Weights of a small GPT-style language model, trained from scratch on English Wikipedia.
Size: width 192, 2 heads of 96 (1 for keys and values), MLP 512 SwiGLU, vocabulary 1024.
Architecture: RMSNorm before each block, rotary positions, untied embeddings.
Training: 250M tokens, 6901 steps.
Each number is 50 + 12 x the weight over the matrix's rms, rounded and kept within 0 to 99. Layers, rows and columns count from 0.

# layer 4 MLP down (transposed), 512x192, rms 0.0579, rows 168-216, columns 96-143
66 36 57 56 55 49 51 62 47 47 44 46 57 41 66 49 51 36 44 68 58 33 59 43 32 47 58 46 51 47 56 41 44 59 67 56 35 51 48 70 66 55 49 60 48 50 64 29
57 30 63 49 40 54 36 51 35 70 44 48 64 42 47 47 43 47 41 60 58 49 42 49 47 54 54 45 63 31 52 49 57 67 22 41 37 52 40 55 41 53 63 65 66 38 30 54
57 57 54 63 59 63 37 57 62 47 68 40 42 52 69 57 64 57 45 49 47 58 65 73 55 52 43 55 45 75 13 70 63 47 59 58 45 75 36 42 38 52 60 34 46 43 43 54
62 50 67 43 49 56 33 37 54 55 43 60 58 45 59 55 52 65 54 32 57 37 47 37 42 50 64 35 52 45 60 72 32 53 51 65 46 48 76 49 54 63 43 51 43 46 35 45
63 75 51 69 30 45 51 51 45 50 43 42 74 43 62 49 48 30 68 40 61 38 55 46 53 64 32 43 82 63 49 61 25 64 26 39 56 46 36 52 55 34 40 62 57 94 37 59
41 47 42 41 51 42 31 44 47 32 50 42 42 82 37 74 48 57 65 45 61 42 63 50 62 55 56 43 58 38 46 59 67 58 53 55 54 57 47 64 48 69 29 82 55 44 55 57
52 59 20 36 40 77 64 45 33 35 56 58 53 41 64 55 54 52 44 56 41 58 68 42 47 67 51 61 51 65 53 63 63 59 59 61 38 58 57 69 47 51 28 43 47 44 53 45
74 45 52 43 54 75 58 36 56 58 63 46 53 27 52 31 44 45 40 39 60 55 63 32 45 40 39 73 51 60 45 59 42 43 65 50 70 54 64 49 38 43 61 33 51 40 70 36
46 82 45 63 43 53 66 41 79 49 58 61 45 43 56 46 60 60 32 61 54 46 49 65 37 49 52 53 50 38 79 60 44 32 52 27 44 42 58 66 59 66 66 69 36 37 52 44
57 30 10 56 60 30 51 43 28 39 58 57 46 58 60 63 52 50 38 53 57 37 44 56 43 60 45 47 40 51 57 51 49 73 36 63 42 30 87 48 53 56 50 64 46 46 63 50
46 64 55 50 59 64 51 56 50 48 56 55 47 68 58 64 42 60 45 53 16 58 38 52 39 42 72 53 66 63 58 40 52 50 64 49 65 69 48 49 64 33 63 37 47 52 45 54
37 38 46 80 52 38 54 77 68 57 48 70 62 56 46 82 65 52 75 33 52 47 37 32 41 52 58 37 48 47 51 44 57 36 59 45 48 32 44 45 15 61 49 56 36 45 59 48
55 42 61 49 54 60 40 56 46 40 45 73 57 20 33 50 70 44 58 49 67 65 45 59 76 60 35 77 49 31 58 57 72 62 41 48 62 49 61 44 47 42 50 55 36 42 73 56
43 65 64 42 71 66 54 54 37 54 60 46 43 66 52 43 24 40 49 43 55 43 62 43 59 63 29 47 70 57 51 50 32 56 43 34 54 35 32 49 41 54 58 48 25 37 51 70
46 53 74 62 56 42 49 44 09 57 40 43 44 51 33 72 41 49 61 54 52 44 52 68 28 54 32 66 34 59 52 34 54 40 54 59 45 40 53 49 55 43 32 49 48 69 27 46
59 40 51 50 69 66 57 56 31 47 51 50 60 93 55 53 32 35 58 38 40 70 78 54 65 48 53 45 54 54 58 61 50 49 48 58 56 47 39 57 47 51 37 56 50 40 39 51
60 25 36 47 52 59 33 34 48 76 46 57 45 16 39 39 63 63 31 29 27 19 48 52 41 52 62 55 71 46 54 49 57 64 33 50 64 44 44 53 66 46 34 56 39 49 46 57
53 52 44 56 60 36 51 60 57 70 53 20 35 50 24 62 51 56 36 57 30 56 67 48 42 52 47 58 78 45 60 48 45 31 46 54 39 56 83 42 59 47 54 63 31 57 69 67
35 55 48 43 59 55 45 38 48 60 36 30 38 57 42 53 48 64 39 60 30 44 52 38 43 30 40 46 60 57 28 34 56 45 68 45 38 38 47 50 48 52 30 43 57 40 83 66
23 40 69 62 66 43 54 67 57 54 66 26 26 28 82 68 55 54 68 43 38 55 42 59 57 66 49 51 50 25 43 41 30 59 36 59 54 62 44 72 56 54 37 48 64 58 46 38
42 64 59 50 40 57 40 65 46 58 62 55 59 41 40 68 51 31 52 48 52 31 33 50 61 32 45 59 62 46 40 59 60 35 46 50 36 57 59 41 67 59 64 56 55 37 63 61
42 29 57 34 65 47 61 62 39 61 50 60 49 37 57 63 43 45 50 56 56 54 62 33 60 55 45 69 39 32 46 51 43 41 41 44 43 33 37 54 51 57 20 45 58 43 55 78
37 53 47 65 61 41 51 50 46 61 52 57 45 32 63 61 51 48 73 53 31 37 55 31 42 38 64 73 40 53 64 54 41 57 66 47 46 24 32 50 60 39 44 16 75 55 52 42
58 70 39 59 57 64 41 41 59 41 65 71 59 52 48 52 74 46 46 42 57 33 52 64 46 64 60 45 45 57 57 28 50 42 56 74 64 53 51 72 58 48 65 67 51 52 37 53
48 57 39 59 48 40 49 45 52 58 67 33 54 72 50 23 45 37 63 33 47 52 61 25 45 60 49 63 72 36 55 55 57 52 56 47 36 43 43 35 27 55 54 60 71 51 28 32
38 42 58 42 28 55 62 62 70 34 51 46 44 42 48 38 47 68 35 10 35 65 67 44 47 54 56 63 38 66 39 53 61 57 49 51 35 53 50 45 76 36 41 60 54 40 68 42
67 48 63 50 43 49 56 58 58 63 64 47 60 52 52 57 52 46 60 55 37 50 59 47 79 46 73 63 43 53 63 54 23 55 49 59 48 51 52 50 14 41 20 63 56 52 66 59
44 42 50 35 73 26 42 66 46 40 44 38 50 35 66 67 61 58 37 45 76 53 28 50 51 44 53 45 63 32 48 92 44 65 28 52 60 63 66 77 49 58 42 58 58 52 60 68
35 44 70 56 44 40 31 40 51 54 38 47 35 53 47 76 52 60 52 45 51 71 51 70 53 60 40 32 40 60 49 69 54 69 45 42 55 40 53 56 64 54 43 55 39 61 30 26
35 33 59 56 54 44 46 66 48 42 55 31 51 51 53 28 48 45 71 45 58 53 51 52 35 32 39 21 62 45 45 55 38 60 49 51 51 70 48 45 33 48 55 64 32 74 39 31
38 46 35 59 47 39 56 26 41 45 32 54 33 84 33 35 46 61 49 49 59 30 69 46 56 55 39 50 38 57 68 56 52 56 61 47 74 49 62 49 46 38 63 77 60 39 40 33
40 29 38 36 24 77 38 59 60 55 65 57 33 36 67 39 60 33 54 54 49 50 44 36 50 41 70 54 49 67 24 68 54 60 53 39 53 46 60 40 38 36 33 39 64 46 60 48
61 63 31 57 33 54 57 53 54 73 38 63 58 49 40 65 59 51 56 49 62 56 49 41 54 46 67 45 54 58 39 43 55 49 56 43 40 49 53 42 40 51 62 45 32 60 44 55
28 43 38 50 76 48 38 47 68 60 49 39 48 47 54 46 47 63 78 47 35 47 29 66 35 54 47 45 46 51 45 55 49 54 46 52 54 32 61 47 45 60 33 40 32 45 80 63
46 61 64 65 49 54 42 48 61 67 45 41 56 53 69 48 45 54 68 44 50 57 46 49 49 51 32 48 44 52 51 35 60 65 43 63 52 60 28 42 47 50 58 53 51 50 62 51
33 51 55 46 47 41 63 67 54 38 39 54 61 66 46 44 33 51 45 59 40 40 33 49 49 40 69 74 53 57 52 57 40 61 42 38 48 41 50 44 44 71 59 48 62 41 61 49
56 29 52 26 35 45 37 44 49 40 59 47 73 69 30 57 50 46 39 41 78 35 73 40 51 74 28 48 38 46 48 68 65 61 58 48 47 30 74 62 53 57 58 42 76 45 64 54
60 64 48 40 56 43 43 60 54 73 62 40 55 51 58 68 42 54 40 68 56 45 59 43 51 42 61 45 30 59 46 53 52 57 59 53 55 47 53 54 47 42 55 46 41 49 47 33
57 56 59 31 47 47 51 68 72 50 65 48 43 62 49 70 58 21 65 36 51 76 52 50 30 54 49 49 53 33 40 37 34 56 27 30 29 41 33 50 35 27 46 61 52 61 74 54
39 55 46 62 44 41 61 67 32 40 63 23 33 42 36 55 47 42 37 40 65 36 48 32 50 45 56 30 37 60 55 56 43 37 42 46 65 47 33 57 59 36 54 47 66 44 60 54
54 44 37 45 63 43 55 43 41 54 54 55 42 47 52 44 38 52 51 66 44 49 44 41 63 46 38 39 40 20 34 42 69 34 71 45 53 54 37 56 44 56 51 67 46 45 58 47
45 34 48 26 65 74 52 52 62 36 56 56 56 85 55 47 52 26 43 39 58 43 26 40 46 60 51 43 43 54 65 53 39 43 59 56 47 54 79 58 41 62 37 64 59 42 59 58
64 24 70 49 52 52 65 68 38 65 40 64 48 49 58 58 33 53 34 48 39 58 69 55 48 45 54 65 54 40 51 49 34 43 38 40 42 51 32 52 65 45 57 45 43 40 49 49
39 56 58 42 45 45 62 46 70 82 33 59 50 34 49 42 46 53 53 35 57 59 41 59 38 43 57 58 44 63 40 64 43 47 47 46 57 62 60 49 59 44 38 74 54 47 41 42
45 42 31 60 40 48 48 41 55 64 48 59 53 66 46 51 44 73 45 34 38 48 57 55 42 63 43 46 71 44 41 45 33 60 49 46 49 46 49 43 56 42 45 69 53 62 44 45
68 57 63 58 58 49 17 58 65 52 44 52 38 42 51 49 72 32 57 16 37 75 68 63 57 59 67 61 40 37 47 70 34 51 47 31 58 43 43 59 60 43 36 46 53 57 32 66
50 51 60 40 37 34 44 53 27 59 38 50 72 39 41 37 36 39 67 42 58 57 38 78 41 64 51 54 29 33 51 50 47 46 41 29 33 49 37 31 56 25 51 28 52 57 41 56
45 31 44 57 56 61 35 48 39 55 35 47 40 55 43 60 53 49 54 65 64 61 50 19 62 64 56 44 56 65 39 60 46 42 35 37 53 61 39 34 54 44 44 29 51 20 42 44
56 26 41 51 57 22 48 48 49 56 39 43 45 14 55 54 33 44 31 45 45 50 54 38 73 56 41 46 64 40 47 54 56 62 51 62 33 64 35 58 54 40 43 42 35 50 44 53
# layer 4 MLP gate, 512x192, rms 0.0581, rows 169-216, columns 96-143
46 51 65 42 59 27 55 44 49 57 61 37 45 37 34 25 47 36 73 54 46 45 33 40 41 28 31 42 36 42 67 37 62 47 73 29 46 56 84 52 55 59 31 32 58 51 60 43
32 29 46 54 51 43 54 52 46 49 48 41 22 47 58 51 33 52 70 68 40 44 42 60 37 62 50 56 34 51 59 53 50 54 41 39 50 44 58 31 43 35 55 38 64 41 46 48
57 45 56 62 67 50 56 54 36 60 27 65 45 47 46 67 63 53 42 59 34 68 44 41 55 65 16 60 46 36 56 36 54 32 64 60 25 42 49 63 55 36 53 59 49 35 56 35
42 26 61 17 56 53 48 50 64 34 67 58 49 49 64 41 36 77 07 66 37 52 24 51 51 34 74 47 15 64 46 57 60 57 46 51 56 66 46 47 54 67 53 60 41 13 88 48
44 47 56 32 56 45 26 53 49 44 55 55 45 74 35 74 61 54 56 33 60 39 47 30 62 51 59 43 56 36 49 70 70 73 49 56 63 62 42 52 55 74 33 80 44 52 51 35
58 54 57 73 57 35 43 50 66 47 57 65 75 66 42 47 58 50 41 51 68 42 30 67 57 51 65 60 63 62 51 46 24 50 56 43 61 23 59 53 34 60 54 60 45 33 42 51
36 68 54 45 62 60 58 59 61 70 53 33 37 66 45 44 50 68 53 62 49 66 63 67 28 29 38 37 50 59 51 51 40 49 63 24 58 65 55 44 76 55 69 56 70 49 53 62
47 65 61 80 46 38 52 45 67 76 51 50 65 35 57 55 55 50 48 59 51 48 29 48 39 51 48 53 46 58 56 56 60 37 62 55 49 64 65 57 42 66 57 54 68 45 49 48
51 64 56 48 49 42 67 50 65 54 36 64 61 60 42 45 51 41 54 47 71 69 36 60 44 46 52 49 52 47 66 66 62 50 47 44 30 61 46 40 61 30 69 34 61 59 27 43
30 49 46 64 43 43 60 62 68 42 25 50 40 75 38 58 60 41 58 45 35 49 47 66 43 60 55 52 57 55 52 51 66 29 62 40 68 62 50 50 58 37 55 44 33 44 66 52
39 53 53 57 44 54 79 60 51 58 41 44 52 49 48 72 52 29 71 62 63 51 56 50 49 67 29 47 49 44 53 51 56 31 65 32 27 51 46 37 57 58 51 49 50 65 47 55
35 52 44 41 56 46 75 40 58 58 27 20 65 59 65 39 20 59 50 54 56 38 56 65 35 48 63 31 50 73 54 53 62 45 58 49 49 48 62 58 79 65 58 39 71 48 42 51
46 54 59 63 73 52 48 56 45 51 57 41 55 53 52 47 31 59 61 44 49 59 62 30 71 55 28 55 53 51 60 60 25 49 61 56 46 48 47 43 37 64 36 62 49 46 38 74
60 56 31 34 42 58 68 65 66 47 50 62 49 45 55 45 55 60 37 48 43 47 55 41 70 51 79 43 70 34 51 76 26 57 30 50 59 75 33 52 65 53 67 48 66 59 76 57
45 51 55 55 56 69 68 49 29 35 58 46 61 88 64 54 42 41 47 43 31 49 62 42 69 63 56 37 52 56 43 66 63 39 48 60 62 50 28 49 55 53 29 69 47 43 40 45
48 55 65 32 53 51 58 36 35 76 60 71 51 77 44 51 60 68 63 75 55 70 56 54 53 51 35 47 19 36 23 68 44 70 45 26 32 73 55 53 35 60 53 50 48 35 39 42
41 50 58 57 30 32 53 66 54 65 52 28 66 47 50 53 58 37 54 58 35 50 49 49 53 31 45 55 48 48 77 63 54 60 50 48 23 51 54 36 64 46 43 47 45 41 51 60
61 53 30 47 32 48 38 53 53 38 31 66 36 50 57 41 50 68 45 54 27 55 60 69 54 68 40 68 37 52 56 36 42 38 42 49 37 46 63 48 41 50 63 61 45 55 41 34
23 53 61 58 65 52 29 51 37 44 58 48 39 50 90 77 49 51 57 43 47 65 56 54 50 54 55 53 69 36 36 55 48 55 30 43 63 72 42 59 53 52 43 47 53 56 49 51
52 56 36 50 58 42 66 34 61 32 46 53 43 66 61 30 47 73 48 63 51 71 73 48 43 65 53 35 39 53 65 45 40 74 66 36 67 67 44 62 30 46 36 34 42 60 55 64
64 46 60 66 54 56 47 60 44 53 38 56 41 68 40 26 45 53 50 49 47 41 43 41 38 47 73 54 61 59 55 67 44 54 49 48 50 67 51 43 52 70 81 48 47 73 45 23
50 45 42 54 64 31 41 57 37 51 60 55 45 58 41 42 47 65 53 45 28 49 31 59 59 31 41 53 39 29 42 53 35 37 57 48 46 42 44 45 58 40 51 50 39 65 51 55
53 55 53 77 58 52 61 53 70 66 76 59 64 54 55 42 63 61 40 56 36 34 56 57 48 72 53 34 59 59 39 39 60 41 49 71 59 56 63 55 54 56 78 64 66 70 24 45
34 37 55 52 29 47 38 66 43 45 57 45 53 49 45 17 59 47 59 56 30 65 67 43 30 67 42 46 43 46 56 57 43 57 50 67 45 48 56 36 33 41 49 49 67 59 26 39
49 33 45 42 52 50 62 48 62 36 58 60 47 40 49 42 44 39 37 70 35 28 34 53 40 21 35 73 47 44 63 26 45 54 53 67 50 64 47 42 45 46 37 47 41 43 62 34
50 48 35 45 74 48 38 42 49 26 31 48 46 47 51 27 26 55 64 56 64 47 43 40 35 49 51 31 60 60 64 80 50 36 64 58 56 56 50 36 65 40 59 33 45 63 55 45
55 58 64 51 34 87 43 24 41 55 61 56 61 66 43 50 46 54 71 62 32 44 64 40 43 52 60 49 68 67 67 55 51 41 68 45 49 41 50 35 57 53 51 57 45 49 45 45
39 55 51 31 33 61 61 54 46 51 24 65 34 37 37 38 67 61 55 62 42 45 44 48 39 68 30 38 53 63 55 46 61 70 54 53 50 43 78 49 37 46 30 69 73 52 50 41
47 77 67 60 33 70 40 37 40 54 56 79 48 52 70 48 41 59 48 44 37 51 45 47 65 59 68 98 49 50 52 62 60 40 51 49 54 61 64 54 59 43 39 57 52 20 66 52
69 55 46 52 59 68 35 79 32 61 69 29 73 39 47 58 54 52 37 44 46 84 58 62 59 50 46 21 51 45 60 81 29 63 68 51 20 55 49 67 60 61 42 25 58 56 58 32
34 47 46 41 30 46 34 55 67 52 38 56 45 50 56 36 61 29 37 42 52 51 25 38 59 36 58 56 55 57 41 44 55 69 69 35 53 63 62 45 51 28 55 43 72 38 58 46
44 48 50 48 62 62 35 63 50 18 57 58 31 42 52 47 38 38 42 76 54 30 56 63 55 48 47 42 49 45 55 52 44 71 49 68 54 64 23 54 52 48 44 45 68 50 39 42
24 43 58 39 65 49 39 62 69 49 35 51 46 49 45 37 40 60 50 38 37 44 44 71 31 64 38 39 50 53 41 38 33 50 70 63 66 30 48 54 56 46 34 44 52 53 64 60
45 47 46 51 59 45 65 49 46 50 39 67 47 35 39 46 43 46 31 46 47 39 55 39 70 58 58 44 55 43 41 46 55 45 37 53 59 52 60 50 62 42 46 44 48 42 56 51
43 58 44 35 70 44 52 49 44 52 51 41 39 52 53 53 62 49 57 43 50 60 49 62 59 66 25 30 42 27 55 53 38 51 50 68 56 73 50 58 53 34 60 45 50 50 44 60
60 47 29 40 74 64 52 37 33 33 69 38 66 30 56 60 35 40 49 86 50 43 47 59 41 68 25 45 29 57 59 58 49 48 78 50 46 49 43 58 65 50 43 54 60 41 46 49
45 56 61 64 41 55 39 64 58 55 63 56 50 57 44 52 40 52 35 57 44 30 51 35 60 58 50 50 47 60 41 44 47 54 49 55 37 48 65 54 52 50 57 59 50 53 45 29
34 58 49 53 57 49 39 46 56 56 63 46 49 67 26 70 60 26 46 24 55 56 35 49 42 57 55 61 42 30 36 49 43 48 41 58 48 33 48 51 32 38 54 66 65 77 47 50
49 64 28 51 54 66 68 71 42 54 54 68 47 67 43 39 58 62 42 27 57 50 74 25 46 55 70 44 53 43 40 51 44 38 42 40 34 34 36 65 62 55 61 43 67 62 57 38
64 47 22 44 76 35 51 35 27 45 59 59 25 36 46 41 36 59 43 69 47 31 45 41 67 57 49 48 34 21 45 35 56 34 74 45 52 50 57 70 40 49 49 52 29 46 55 46
59 62 43 83 41 21 49 55 29 50 43 46 44 28 46 49 60 54 48 63 56 47 69 49 53 60 49 54 32 48 58 42 68 64 53 46 41 36 37 30 53 45 68 46 42 37 40 37
51 61 52 57 58 36 70 72 55 61 43 45 55 31 52 49 38 62 45 56 43 53 65 58 42 57 47 60 53 52 13 37 32 41 35 41 50 53 40 59 60 31 45 35 70 61 32 36
51 32 26 74 55 50 54 58 58 28 56 37 57 70 64 62 51 41 38 61 60 50 36 56 50 63 51 63 64 38 48 62 54 43 54 43 52 64 57 47 50 61 46 25 61 48 51 65
45 45 68 50 58 45 43 53 48 54 34 45 42 43 56 65 35 47 51 52 71 42 39 56 36 43 40 73 59 46 58 31 66 40 55 50 73 48 58 36 47 32 74 53 34 38 50 79
63 64 31 44 54 57 36 40 68 57 55 49 61 47 47 51 74 42 42 32 39 68 64 58 54 58 58 58 33 35 42 49 49 38 61 45 62 51 40 68 61 50 34 62 45 54 59 60
48 52 16 31 51 46 66 37 55 46 50 37 50 47 57 38 57 56 45 60 43 56 71 54 40 71 72 56 39 64 65 54 53 30 64 68 68 25 41 54 53 53 49 41 62 40 44 53
40 55 40 44 54 39 59 35 69 48 44 41 48 38 58 25 57 48 27 46 30 40 74 76 29 51 33 48 50 51 60 59 45 49 69 46 41 54 65 52 45 62 65 70 45 40 64 31
67 32 46 53 48 72 30 69 58 53 50 51 41 55 39 64 46 53 51 60 11 57 63 54 30 49 59 45 18 72 42 45 51 45 51 24 61 50 52 36 53 48 45 61 57 44 59 55
# layer 4 MLP up, 512x192, rms 0.0583, rows 169-216, columns 96-143
34 36 52 46 65 62 64 61 50 50 40 46 38 28 49 42 57 68 51 58 52 37 39 49 61 36 44 50 41 59 66 35 42 57 41 46 48 36 61 51 47 41 42 53 32 52 44 31
51 53 39 54 69 55 44 39 40 46 31 68 58 52 52 42 38 50 49 63 60 46 34 50 44 41 60 68 72 23 65 49 43 51 47 35 53 46 66 49 87 41 38 71 34 57 44 38
37 50 53 37 46 59 44 51 63 40 60 66 21 47 51 33 36 44 63 60 42 50 28 34 43 55 49 38 41 64 48 49 57 58 42 72 40 37 74 46 42 52 52 60 50 63 61 44
40 50 50 53 47 71 57 67 62 42 76 52 45 31 68 56 50 27 51 38 66 46 57 40 46 46 27 50 54 44 62 29 29 44 45 43 48 35 35 42 47 29 48 28 70 70 57 47
74 39 65 65 49 59 52 36 70 53 58 45 53 49 47 49 54 51 47 63 25 45 33 47 55 38 53 49 62 55 38 47 43 53 27 64 55 55 58 62 45 31 58 31 60 41 49 60
35 54 60 33 69 36 31 66 74 49 50 49 72 42 48 50 53 50 45 46 74 48 23 62 59 32 36 67 53 60 55 42 53 65 60 40 55 51 28 55 57 62 84 52 55 30 43 50
60 24 39 61 39 62 56 20 44 39 72 45 54 38 32 29 65 37 28 63 57 61 41 48 56 73 45 41 45 56 35 43 67 58 49 49 46 51 64 68 51 71 45 38 72 45 76 45
64 24 62 44 47 37 36 60 46 49 31 44 69 63 48 78 45 50 56 61 57 42 33 54 70 45 43 36 55 50 52 45 74 55 42 68 51 52 53 41 57 34 33 54 44 44 75 62
50 66 53 39 63 55 59 57 59 67 49 49 54 48 47 50 53 55 56 43 40 71 41 63 61 40 57 43 65 46 40 43 35 41 66 24 67 55 22 63 42 41 54 47 53 58 65 64
48 58 48 58 51 42 50 42 85 49 57 58 52 39 58 30 60 66 46 48 69 47 45 56 47 55 62 29 51 66 53 28 47 58 77 38 59 52 61 55 20 61 56 61 60 50 49 40
58 53 44 16 48 76 43 41 68 40 54 59 54 53 45 48 46 54 52 44 59 51 59 44 46 57 54 47 51 40 32 54 20 49 38 57 57 58 41 61 61 58 55 54 42 52 63 61
54 54 43 55 53 50 34 53 43 55 33 30 33 60 64 33 39 27 42 50 39 41 38 40 31 39 45 30 51 60 68 38 35 35 59 45 58 56 38 40 55 57 55 49 69 33 28 53
52 22 42 47 33 42 48 51 51 61 42 24 49 49 53 58 52 44 55 68 60 64 52 71 32 38 59 44 22 49 50 49 65 39 61 65 27 61 63 50 55 48 49 49 48 39 41 45
39 56 52 54 62 34 62 49 65 41 29 42 64 53 44 43 46 52 32 46 50 40 57 55 68 55 42 33 41 58 52 50 50 51 62 52 59 51 73 52 55 35 60 64 49 40 38 68
44 47 59 43 37 28 39 53 55 58 44 44 60 22 53 54 50 69 50 51 61 37 49 58 33 53 56 57 41 50 45 33 53 56 45 46 55 32 50 43 41 39 54 38 60 49 45 59
58 40 42 31 40 59 62 32 56 70 52 63 22 45 51 71 59 61 62 49 53 49 34 39 40 53 39 59 62 57 43 48 37 64 40 60 55 42 39 44 50 40 32 43 31 48 30 44
30 59 60 45 49 53 56 51 57 43 37 51 70 60 61 47 43 38 64 42 59 54 21 26 54 18 59 43 48 49 72 57 64 49 58 52 55 66 49 49 60 43 40 57 75 38 68 43
49 46 63 62 28 51 60 67 63 64 69 68 29 39 42 59 49 33 37 61 71 58 57 67 40 45 46 60 64 51 64 70 53 66 35 59 36 76 43 55 56 49 73 42 54 53 42 33
39 56 70 62 35 33 41 56 39 49 45 61 92 62 47 39 51 44 59 47 38 41 57 55 21 50 65 53 56 51 58 48 43 50 43 55 52 53 46 42 44 43 73 54 50 37 44 53
44 52 45 55 51 49 47 50 67 43 48 47 50 48 59 36 52 45 49 57 49 46 37 43 61 52 62 73 52 63 57 49 35 59 59 61 51 39 46 62 30 47 53 44 53 48 47 52
67 46 16 54 25 62 48 51 59 43 40 67 64 37 15 50 36 46 42 37 32 52 27 75 36 47 51 39 37 46 69 49 34 48 43 54 60 42 41 42 49 44 73 37 39 33 58 58
50 36 60 46 43 47 57 33 53 46 45 64 57 55 52 67 47 45 53 45 62 58 69 53 31 53 32 51 45 69 48 50 54 36 50 41 62 37 63 35 52 46 58 27 40 45 68 37
48 59 54 46 61 33 27 39 57 29 50 58 64 49 47 51 59 31 65 21 59 54 63 66 26 34 48 66 43 42 59 49 20 44 51 58 45 36 62 57 54 59 26 56 41 43 73 36
41 51 53 55 55 57 37 59 67 58 63 53 48 88 37 28 49 74 53 46 51 57 62 39 69 68 48 63 46 49 57 60 50 58 33 63 39 42 59 43 38 68 68 40 51 47 64 39
69 65 33 61 62 37 39 58 56 58 58 47 56 53 51 64 44 26 48 88 62 47 55 61 67 46 36 56 52 39 42 42 52 39 51 56 55 52 30 62 31 48 28 30 45 65 31 42
36 52 42 49 58 49 46 59 52 34 40 55 29 39 52 51 50 64 60 61 46 55 21 55 25 47 40 24 37 31 49 52 88 49 55 47 60 38 26 61 48 65 60 23 51 55 34 47
37 38 42 47 49 52 52 31 55 47 79 63 61 54 42 31 65 57 61 45 55 51 64 56 28 55 36 60 54 65 54 54 51 33 67 46 52 34 57 48 42 57 55 63 29 61 50 66
48 48 77 44 43 64 41 40 45 72 52 62 58 60 48 50 51 54 55 61 46 57 43 45 57 41 52 65 81 59 50 53 48 26 39 63 24 63 59 42 41 55 47 47 45 32 52 64
55 36 20 66 51 40 58 34 28 59 13 63 44 30 40 71 43 39 23 52 39 73 75 53 44 67 57 60 27 50 63 64 47 49 71 46 39 39 37 93 48 53 44 44 33 17 55 55
57 25 41 35 44 39 48 24 58 48 26 37 46 82 36 33 69 64 47 40 47 66 59 66 38 58 65 47 47 66 65 41 51 56 55 36 41 34 00 52 38 64 62 56 40 59 70 33
37 52 63 64 60 29 56 35 37 44 38 28 65 48 49 55 50 51 47 52 71 44 64 36 48 52 36 69 43 40 66 53 41 46 49 48 47 37 40 45 54 62 44 58 30 68 31 65
51 37 50 37 55 63 43 48 47 42 62 40 53 59 69 47 58 55 51 41 33 57 49 56 41 27 37 31 41 40 57 64 66 58 55 56 52 49 47 41 55 46 41 61 44 34 59 53
70 46 52 71 33 50 55 53 57 57 71 67 68 49 40 59 53 29 48 40 63 57 56 26 63 58 44 51 43 59 64 63 36 48 21 53 31 55 35 51 52 45 63 53 48 37 36 40
30 44 56 29 26 59 55 51 51 50 58 63 34 51 32 54 56 49 39 50 55 57 48 52 54 68 51 63 65 52 48 38 46 45 48 42 71 49 46 46 49 21 69 47 43 61 47 50
63 65 39 51 68 57 57 42 48 48 57 64 26 56 53 58 51 47 61 41 56 61 60 74 72 58 45 39 58 58 52 46 57 25 66 73 64 57 53 52 37 42 42 56 41 47 59 67
48 39 18 52 59 81 60 45 73 37 42 63 65 42 45 49 48 68 60 25 51 48 66 54 75 43 51 22 52 51 62 45 55 16 39 44 36 39 52 65 43 39 39 57 65 52 71 53
42 50 43 37 59 40 46 45 54 55 47 41 50 48 46 39 52 63 44 56 59 61 48 59 42 37 50 55 33 43 35 61 51 51 52 57 39 62 40 51 52 58 52 53 59 48 40 52
60 48 39 47 42 56 59 37 23 43 28 64 83 65 41 44 48 53 49 41 64 64 58 38 65 44 58 64 56 43 41 65 56 51 64 79 47 74 38 55 50 51 43 43 58 47 19 43
28 56 54 22 69 35 47 55 84 41 50 70 52 60 53 40 51 54 48 58 59 52 59 56 43 58 48 57 37 22 40 38 52 49 43 38 45 67 44 62 61 67 52 49 35 52 37 54
52 51 64 47 44 64 36 50 49 67 25 32 52 59 37 56 58 51 39 50 39 53 55 47 44 49 46 46 53 70 40 51 47 48 25 54 33 64 34 30 50 46 56 52 44 47 29 60
43 51 43 63 35 51 38 67 23 53 45 42 42 34 44 49 56 64 35 67 39 55 51 29 48 23 56 48 68 52 32 67 59 56 33 49 50 51 56 51 43 39 50 52 50 35 41 29
75 46 44 47 60 44 54 22 45 68 54 51 54 69 33 81 68 60 39 45 35 60 52 62 57 54 37 49 67 45 67 71 50 58 61 46 49 52 27 60 56 28 58 39 35 52 51 35
56 46 44 62 58 34 42 56 12 46 46 42 35 74 46 56 54 52 28 70 44 30 60 58 62 43 39 38 44 41 36 32 39 57 51 56 47 51 39 62 49 40 56 29 44 41 55 50
70 38 55 33 37 59 53 42 42 59 36 39 64 39 53 54 40 39 44 41 49 41 40 53 64 59 70 48 48 46 38 32 53 33 56 40 77 51 61 54 46 60 40 45 59 58 43 79
51 41 50 53 56 47 17 59 56 72 41 56 55 56 20 66 45 44 73 45 38 57 66 35 59 61 75 55 45 63 52 37 73 64 44 59 31 56 19 62 37 49 31 34 40 43 33 54
46 52 56 70 72 57 60 52 85 63 43 51 36 53 38 52 64 53 33 64 34 34 56 10 60 44 63 15 54 66 62 38 45 54 49 79 66 55 57 55 45 62 53 64 39 52 61 58
42 64 41 45 76 33 42 33 51 46 30 49 45 49 47 49 21 44 41 45 51 70 41 59 50 49 50 54 43 38 45 43 39 50 62 60 54 52 62 56 41 60 55 45 63 54 42 58
32 48 56 35 49 81 58 40 65 46 19 35 45 65 47 54 44 55 42 48 72 56 52 37 55 60 43 37 42 37 53 67 54 47 55 51 57 39 65 81 38 54 43 54 52 48 55 53